From a checkpoint of a small transformer trained on Wikipedia: no biases in attention or MLP.
Each number is 200 + 30 x the weight over its row's rms, rounded and kept within 0 to 999. Layers, rows and columns count from 0. The size before them is the row's rms in percent of the matrix's.

# down: layer 8 MLP down (transposed), 1536x192, rms 0.231, rows 548-579, columns 144-191
# up: layer 8 MLP up, 1536x192, rms 0.231, rows 549-580, columns 144-191
down548,092,201,185,190,197,144,163,165,190,217,219,197,225,191,223,138,147,218,227,218,209,206,208,183,203,159,212,191,198,201,246,163,167,212,191,201,194,204,193,252,217,231,197,231,174,241,152,188,182
up549,112,158,183,196,147,191,226,157,226,200,206,200,230,251,145,176,170,176,170,198,165,251,173,205,214,131,224,203,243,171,140,250,193,201,150,230,202,246,201,162,225,224,172,162,231,157,183,174,227
down549,099,190,236,186,268,174,225,245,163,219,199,177,186,181,199,196,260,160,204,236,205,167,178,216,201,191,190,174,195,177,194,167,137,191,168,232,168,242,230,168,185,174,186,197,194,239,263,186,172
up550,102,242,224,209,210,193,184,184,208,199,194,175,183,180,201,205,170,210,204,255,246,197,202,265,162,206,207,235,186,219,177,232,221,151,145,190,161,194,189,252,256,184,190,191,219,219,179,144,152
down550,110,194,260,171,205,232,194,205,177,191,142,200,207,185,219,201,226,216,280,209,225,158,211,195,191,189,198,252,204,237,191,167,196,169,192,180,176,216,199,206,217,227,234,146,239,189,271,177,174
up551,107,195,213,181,225,196,264,222,129,197,170,145,213,212,161,204,260,184,195,216,203,178,132,193,248,198,180,224,250,147,249,227,190,201,217,166,202,227,242,216,199,237,238,244,139,189,236,223,203
down551,103,160,160,150,158,158,228,216,177,231,248,257,190,199,205,179,190,182,205,231,260,240,202,160,173,178,188,162,263,231,195,204,186,160,249,232,194,192,184,179,181,202,216,198,199,156,209,204,145
up552,098,162,208,182,232,230,196,240,251,142,185,223,234,125,182,167,214,205,199,175,214,272,205,211,159,182,196,228,222,198,187,199,167,192,175,161,251,224,225,210,200,211,190,161,154,192,224,197,182
down552,101,234,210,154,199,255,224,251,141,198,173,219,249,198,150,215,204,212,260,197,132,199,259,250,216,234,222,150,202,206,155,189,158,187,187,233,211,172,181,188,182,238,177,185,191,200,219,189,183
up553,096,128,180,238,176,202,160,197,206,196,204,183,275,171,198,175,150,200,197,203,206,198,212,190,201,244,190,217,208,177,198,205,187,115,266,199,203,198,205,219,193,224,185,141,228,210,219,237,173
down553,097,211,191,183,191,196,217,253,216,141,121,162,226,176,133,170,180,199,193,172,157,169,202,202,206,193,237,187,207,139,203,201,177,164,182,175,203,221,243,279,227,196,255,255,154,261,197,174,229
up554,101,162,217,164,182,163,199,221,165,177,148,218,228,212,190,153,262,203,172,238,224,154,140,223,253,206,218,138,210,189,138,205,156,219,234,225,176,184,208,175,179,207,239,206,215,196,249,222,180
down554,095,234,202,146,239,211,173,177,251,210,192,178,166,182,150,163,193,234,211,165,192,195,199,189,143,210,205,210,159,174,179,207,156,219,217,245,177,227,204,267,178,181,170,205,221,207,274,180,202
up555,096,192,239,211,204,202,172,207,219,170,208,184,226,192,200,149,183,128,211,215,190,210,143,166,247,195,212,244,243,167,227,218,233,243,188,162,191,266,182,162,239,202,207,177,226,189,219,209,181
down555,096,209,180,192,214,206,201,172,199,202,210,161,153,174,253,252,212,238,148,171,217,174,154,210,217,210,247,163,186,220,230,170,177,180,222,214,227,182,184,219,134,175,207,244,191,242,190,198,204
up556,109,195,163,214,159,179,174,198,186,174,247,154,222,202,180,209,186,152,218,220,215,245,200,159,228,202,215,179,165,189,188,170,150,198,205,272,256,200,215,187,160,184,223,169,251,182,196,154,237
down556,103,237,268,205,241,176,185,183,165,269,202,189,203,164,157,237,186,232,192,149,159,185,192,219,173,169,160,228,201,181,192,241,239,228,172,174,135,184,177,220,252,200,173,188,210,196,179,223,189
up557,102,206,150,247,234,203,194,265,139,215,201,210,206,175,193,179,259,199,196,185,238,219,177,206,242,209,231,201,170,133,228,225,194,221,212,206,162,232,226,135,192,217,188,244,241,220,218,183,169
down557,102,224,227,224,219,197,233,230,224,197,228,186,238,257,179,148,227,180,204,168,212,171,195,175,202,169,233,216,167,199,159,216,202,226,200,200,259,193,235,246,169,228,217,226,162,193,219,238,258
up558,103,115,148,197,184,210,192,196,204,236,218,177,174,185,212,169,177,225,109,183,208,178,224,218,202,158,174,234,198,196,181,183,241,181,175,234,137,216,199,213,223,196,274,171,207,160,221,147,168
down558,098,241,187,197,202,255,199,223,221,230,236,187,193,212,196,188,223,191,245,173,207,221,173,172,202,200,240,173,249,147,164,190,203,227,264,183,190,181,159,238,187,200,199,191,221,228,158,199,185
up559,104,173,186,187,185,194,212,192,217,249,150,247,247,221,251,140,186,164,152,231,194,208,193,164,226,234,178,173,198,166,262,180,145,251,209,187,160,243,206,191,177,182,191,214,178,192,193,227,139
down559,100,221,186,200,160,226,213,202,223,179,240,191,250,206,218,188,200,210,172,247,243,182,167,183,159,215,199,201,175,176,240,199,190,183,162,219,199,181,200,249,185,151,192,187,211,199,201,216,162
up560,106,161,177,237,203,207,176,173,184,212,213,198,253,250,197,133,233,248,186,173,229,202,239,177,170,183,198,200,191,157,175,225,193,226,176,222,197,195,198,190,192,181,240,221,217,244,242,144,180
down560,109,240,189,168,173,227,212,218,158,227,241,182,173,186,263,212,192,170,206,186,199,169,250,232,209,191,164,232,185,200,150,193,163,216,173,151,217,152,243,171,231,229,219,225,168,198,237,135,153
up561,099,214,235,190,246,227,240,181,224,293,247,218,220,153,230,206,172,173,225,231,258,119,154,175,163,247,179,188,238,203,184,153,163,170,187,185,219,178,185,157,158,227,246,181,206,220,227,240,174
down561,103,190,225,167,233,144,194,213,215,175,173,245,221,232,229,245,262,232,218,188,224,195,215,172,235,262,188,195,193,183,241,163,177,189,235,189,166,182,185,173,189,209,164,201,152,200,169,211,214
up562,102,212,121,157,223,186,218,118,137,156,174,202,158,155,259,214,204,212,230,218,243,151,191,205,220,202,188,236,147,218,168,194,109,215,177,206,207,163,171,258,162,181,219,179,236,222,167,211,194
down562,106,217,148,206,189,226,223,147,202,236,189,193,202,191,203,148,187,140,204,193,170,120,192,223,171,225,227,205,212,190,196,211,217,200,226,184,187,187,204,271,180,201,204,211,236,160,116,183,142
up563,094,182,188,189,219,194,242,210,237,257,216,171,170,187,162,200,204,229,173,188,157,201,194,209,151,160,172,198,223,150,221,173,215,191,243,235,188,175,239,227,211,160,192,192,197,163,183,241,201
down563,087,239,211,192,154,194,233,212,208,223,172,204,226,201,169,184,215,154,239,220,277,203,209,198,244,202,218,242,169,213,184,219,214,172,162,223,158,186,182,182,221,193,209,195,184,199,204,171,255
up564,097,222,240,217,188,202,201,151,169,185,172,218,188,216,220,226,180,190,232,189,194,178,124,212,185,170,172,187,249,148,216,171,166,210,187,208,260,252,215,184,151,167,174,220,188,211,226,244,198
down564,100,183,218,231,244,236,200,166,205,207,228,243,192,156,238,183,149,145,178,214,185,167,236,184,222,236,258,235,214,108,199,178,218,188,221,222,164,237,172,199,179,215,206,204,212,204,205,196,139
up565,101,255,198,187,234,178,196,232,245,193,246,150,216,188,244,190,166,197,199,187,134,231,182,183,155,236,183,227,144,170,155,185,219,156,181,207,204,197,226,152,192,205,267,232,265,225,171,224,162
down565,100,281,192,210,193,203,253,227,244,201,158,189,148,200,186,183,140,136,194,174,244,252,220,168,210,174,136,186,182,162,221,209,185,250,220,156,187,228,139,219,167,151,206,168,153,191,211,220,218
up566,095,185,235,232,225,186,164,197,192,199,212,182,206,186,207,142,215,180,265,252,230,163,184,180,175,241,185,247,219,182,235,193,213,195,219,199,199,189,216,197,193,167,159,219,239,184,217,184,190
down566,098,174,189,207,186,210,186,187,176,264,175,142,148,198,189,173,178,262,186,221,170,224,179,144,169,224,193,208,155,169,218,205,225,164,163,208,225,141,206,202,192,230,209,200,202,188,188,203,217
up567,103,203,197,238,228,142,181,191,156,201,212,247,238,158,197,127,190,148,242,208,170,237,213,213,192,224,182,273,230,158,176,224,205,163,163,195,185,235,186,197,222,245,177,198,242,196,215,223,214
down567,103,258,204,203,224,180,261,166,171,207,228,191,177,203,226,263,217,219,172,203,197,233,198,223,213,246,196,196,211,239,241,232,160,192,231,202,197,186,192,200,235,181,206,139,197,143,220,184,192
up568,101,193,207,221,175,226,165,181,160,209,203,200,235,218,217,150,205,201,183,219,178,181,168,238,206,250,171,219,183,223,210,162,216,189,125,198,267,213,238,217,208,200,174,207,150,208,231,177,210
down568,102,193,202,168,257,208,208,160,216,218,199,176,206,156,152,148,168,207,202,211,172,239,209,190,165,186,224,197,201,202,142,234,171,274,201,194,182,246,286,187,150,180,210,174,234,190,234,205,226
up569,094,235,169,224,251,149,183,173,177,172,185,240,254,193,238,176,231,266,225,157,191,186,173,152,231,168,206,189,227,181,202,228,262,175,212,178,226,202,203,233,230,239,187,209,185,185,174,215,210
down569,093,244,247,211,221,211,187,187,220,191,233,193,245,159,178,236,238,147,235,225,207,207,200,163,215,124,233,179,253,229,169,163,221,175,181,175,229,187,173,162,174,196,217,236,224,219,220,204,194
up570,099,256,166,189,229,212,182,183,227,243,215,194,155,266,177,154,194,238,195,262,202,231,228,229,193,211,223,151,195,220,195,191,180,188,264,182,180,214,184,197,163,176,139,130,211,142,207,212,219
down570,094,184,202,180,184,229,214,171,150,151,200,206,246,152,230,188,204,153,219,167,111,220,149,175,180,164,198,191,192,239,200,261,201,197,169,198,197,208,171,212,187,234,223,266,189,261,220,232,206
up571,101,217,191,226,224,164,198,229,149,230,180,239,228,226,232,182,157,213,217,176,190,178,190,218,159,212,253,144,249,151,171,189,209,213,231,210,214,186,223,219,171,138,184,184,203,156,232,204,187
down571,102,212,241,182,192,177,227,212,226,265,182,178,186,184,205,194,161,262,194,182,279,188,202,162,156,194,210,206,234,232,150,213,185,169,200,174,236,157,226,191,263,179,188,204,212,137,176,175,188
up572,108,226,149,177,180,188,213,260,159,200,141,209,203,222,203,178,232,236,254,144,246,182,164,208,172,152,210,255,192,192,202,212,244,229,279,216,233,249,190,164,198,187,204,232,275,162,178,218,203
down572,109,206,229,184,210,206,230,227,239,208,185,209,179,240,213,245,189,189,159,203,183,281,170,193,239,179,224,182,167,175,198,204,219,286,225,200,242,243,179,204,202,160,207,236,213,207,176,216,194
up573,105,210,186,229,225,224,168,184,268,102,242,212,236,219,166,201,166,177,214,215,162,220,188,196,211,223,212,172,178,209,204,195,201,127,188,216,228,259,191,215,198,158,178,215,216,215,213,187,164
down573,102,177,156,234,243,201,222,183,188,218,210,149,223,156,242,202,223,213,268,214,175,165,228,218,239,203,164,212,172,240,201,236,201,244,203,202,145,170,226,164,258,228,211,176,160,193,217,190,205
up574,093,216,177,213,155,235,199,157,106,181,235,230,198,221,210,260,246,199,198,205,158,227,148,239,182,196,225,190,188,178,181,215,247,186,212,247,164,183,168,215,168,208,243,207,209,150,234,268,202
down574,097,214,257,198,240,233,196,193,236,170,230,231,183,225,178,255,183,233,212,235,143,184,211,309,238,205,195,181,204,201,236,184,235,129,200,196,179,226,196,172,201,221,201,205,204,246,222,171,205
up575,095,205,200,246,258,238,205,222,239,189,181,235,222,226,201,170,210,247,183,214,173,248,201,203,232,163,192,208,166,171,174,153,203,187,204,179,222,262,199,157,169,199,169,141,139,235,161,205,199
down575,090,258,200,215,283,217,136,236,175,212,202,189,280,199,173,204,250,134,222,170,254,207,205,205,202,208,148,198,208,183,196,245,230,187,222,183,235,208,152,198,289,227,164,174,194,167,219,184,217
up576,102,209,163,210,193,217,218,157,196,181,202,187,179,168,230,201,261,210,220,199,168,219,179,192,252,258,213,180,219,163,205,194,150,152,203,232,197,204,211,205,212,186,193,197,249,218,166,189,116
down576,102,245,213,152,260,236,274,254,221,223,187,190,196,215,164,151,252,204,198,197,189,156,237,206,159,218,245,172,209,218,178,214,209,170,236,181,170,154,160,205,198,163,201,199,141,188,216,192,214
up577,101,221,255,200,201,140,172,179,193,199,175,158,212,133,167,207,222,195,258,216,253,208,201,197,217,151,178,208,276,195,219,201,135,210,222,236,177,163,180,189,186,190,209,222,250,225,232,203,213
down577,105,185,210,208,217,235,179,269,203,203,166,196,191,223,179,146,221,159,170,164,178,186,182,198,183,197,211,168,182,243,153,224,191,201,199,129,196,195,215,219,201,231,197,200,143,190,179,190,162
up578,105,196,179,169,224,244,180,185,207,217,158,189,162,225,136,245,217,242,191,186,240,205,187,209,222,155,218,221,225,246,253,176,214,248,179,187,201,141,167,225,193,192,159,175,228,219,208,181,170
down578,102,202,153,197,229,177,283,200,264,239,171,210,212,189,252,193,179,185,210,232,140,203,254,235,155,207,240,185,142,249,192,193,246,176,161,220,156,221,209,241,223,212,151,207,244,196,253,245,224
up579,096,211,198,213,241,189,262,183,185,189,181,206,221,156,218,196,158,242,241,166,256,183,181,228,186,157,199,235,196,200,176,185,188,210,134,183,169,204,213,173,185,281,213,176,189,218,194,238,198
down579,107,220,162,258,242,213,207,224,246,256,226,203,193,155,196,233,140,233,185,231,177,241,199,173,192,206,177,203,175,189,186,199,236,212,221,293,201,236,226,192,143,195,198,203,211,202,242,163,202
up580,097,230,222,216,183,247,248,238,224,211,234,236,202,229,224,162,231,173,201,161,192,177,181,156,219,159,193,168,216,233,98,208,172,174,202,209,195,223,175,228,198,208,182,199,211,185,199,159,254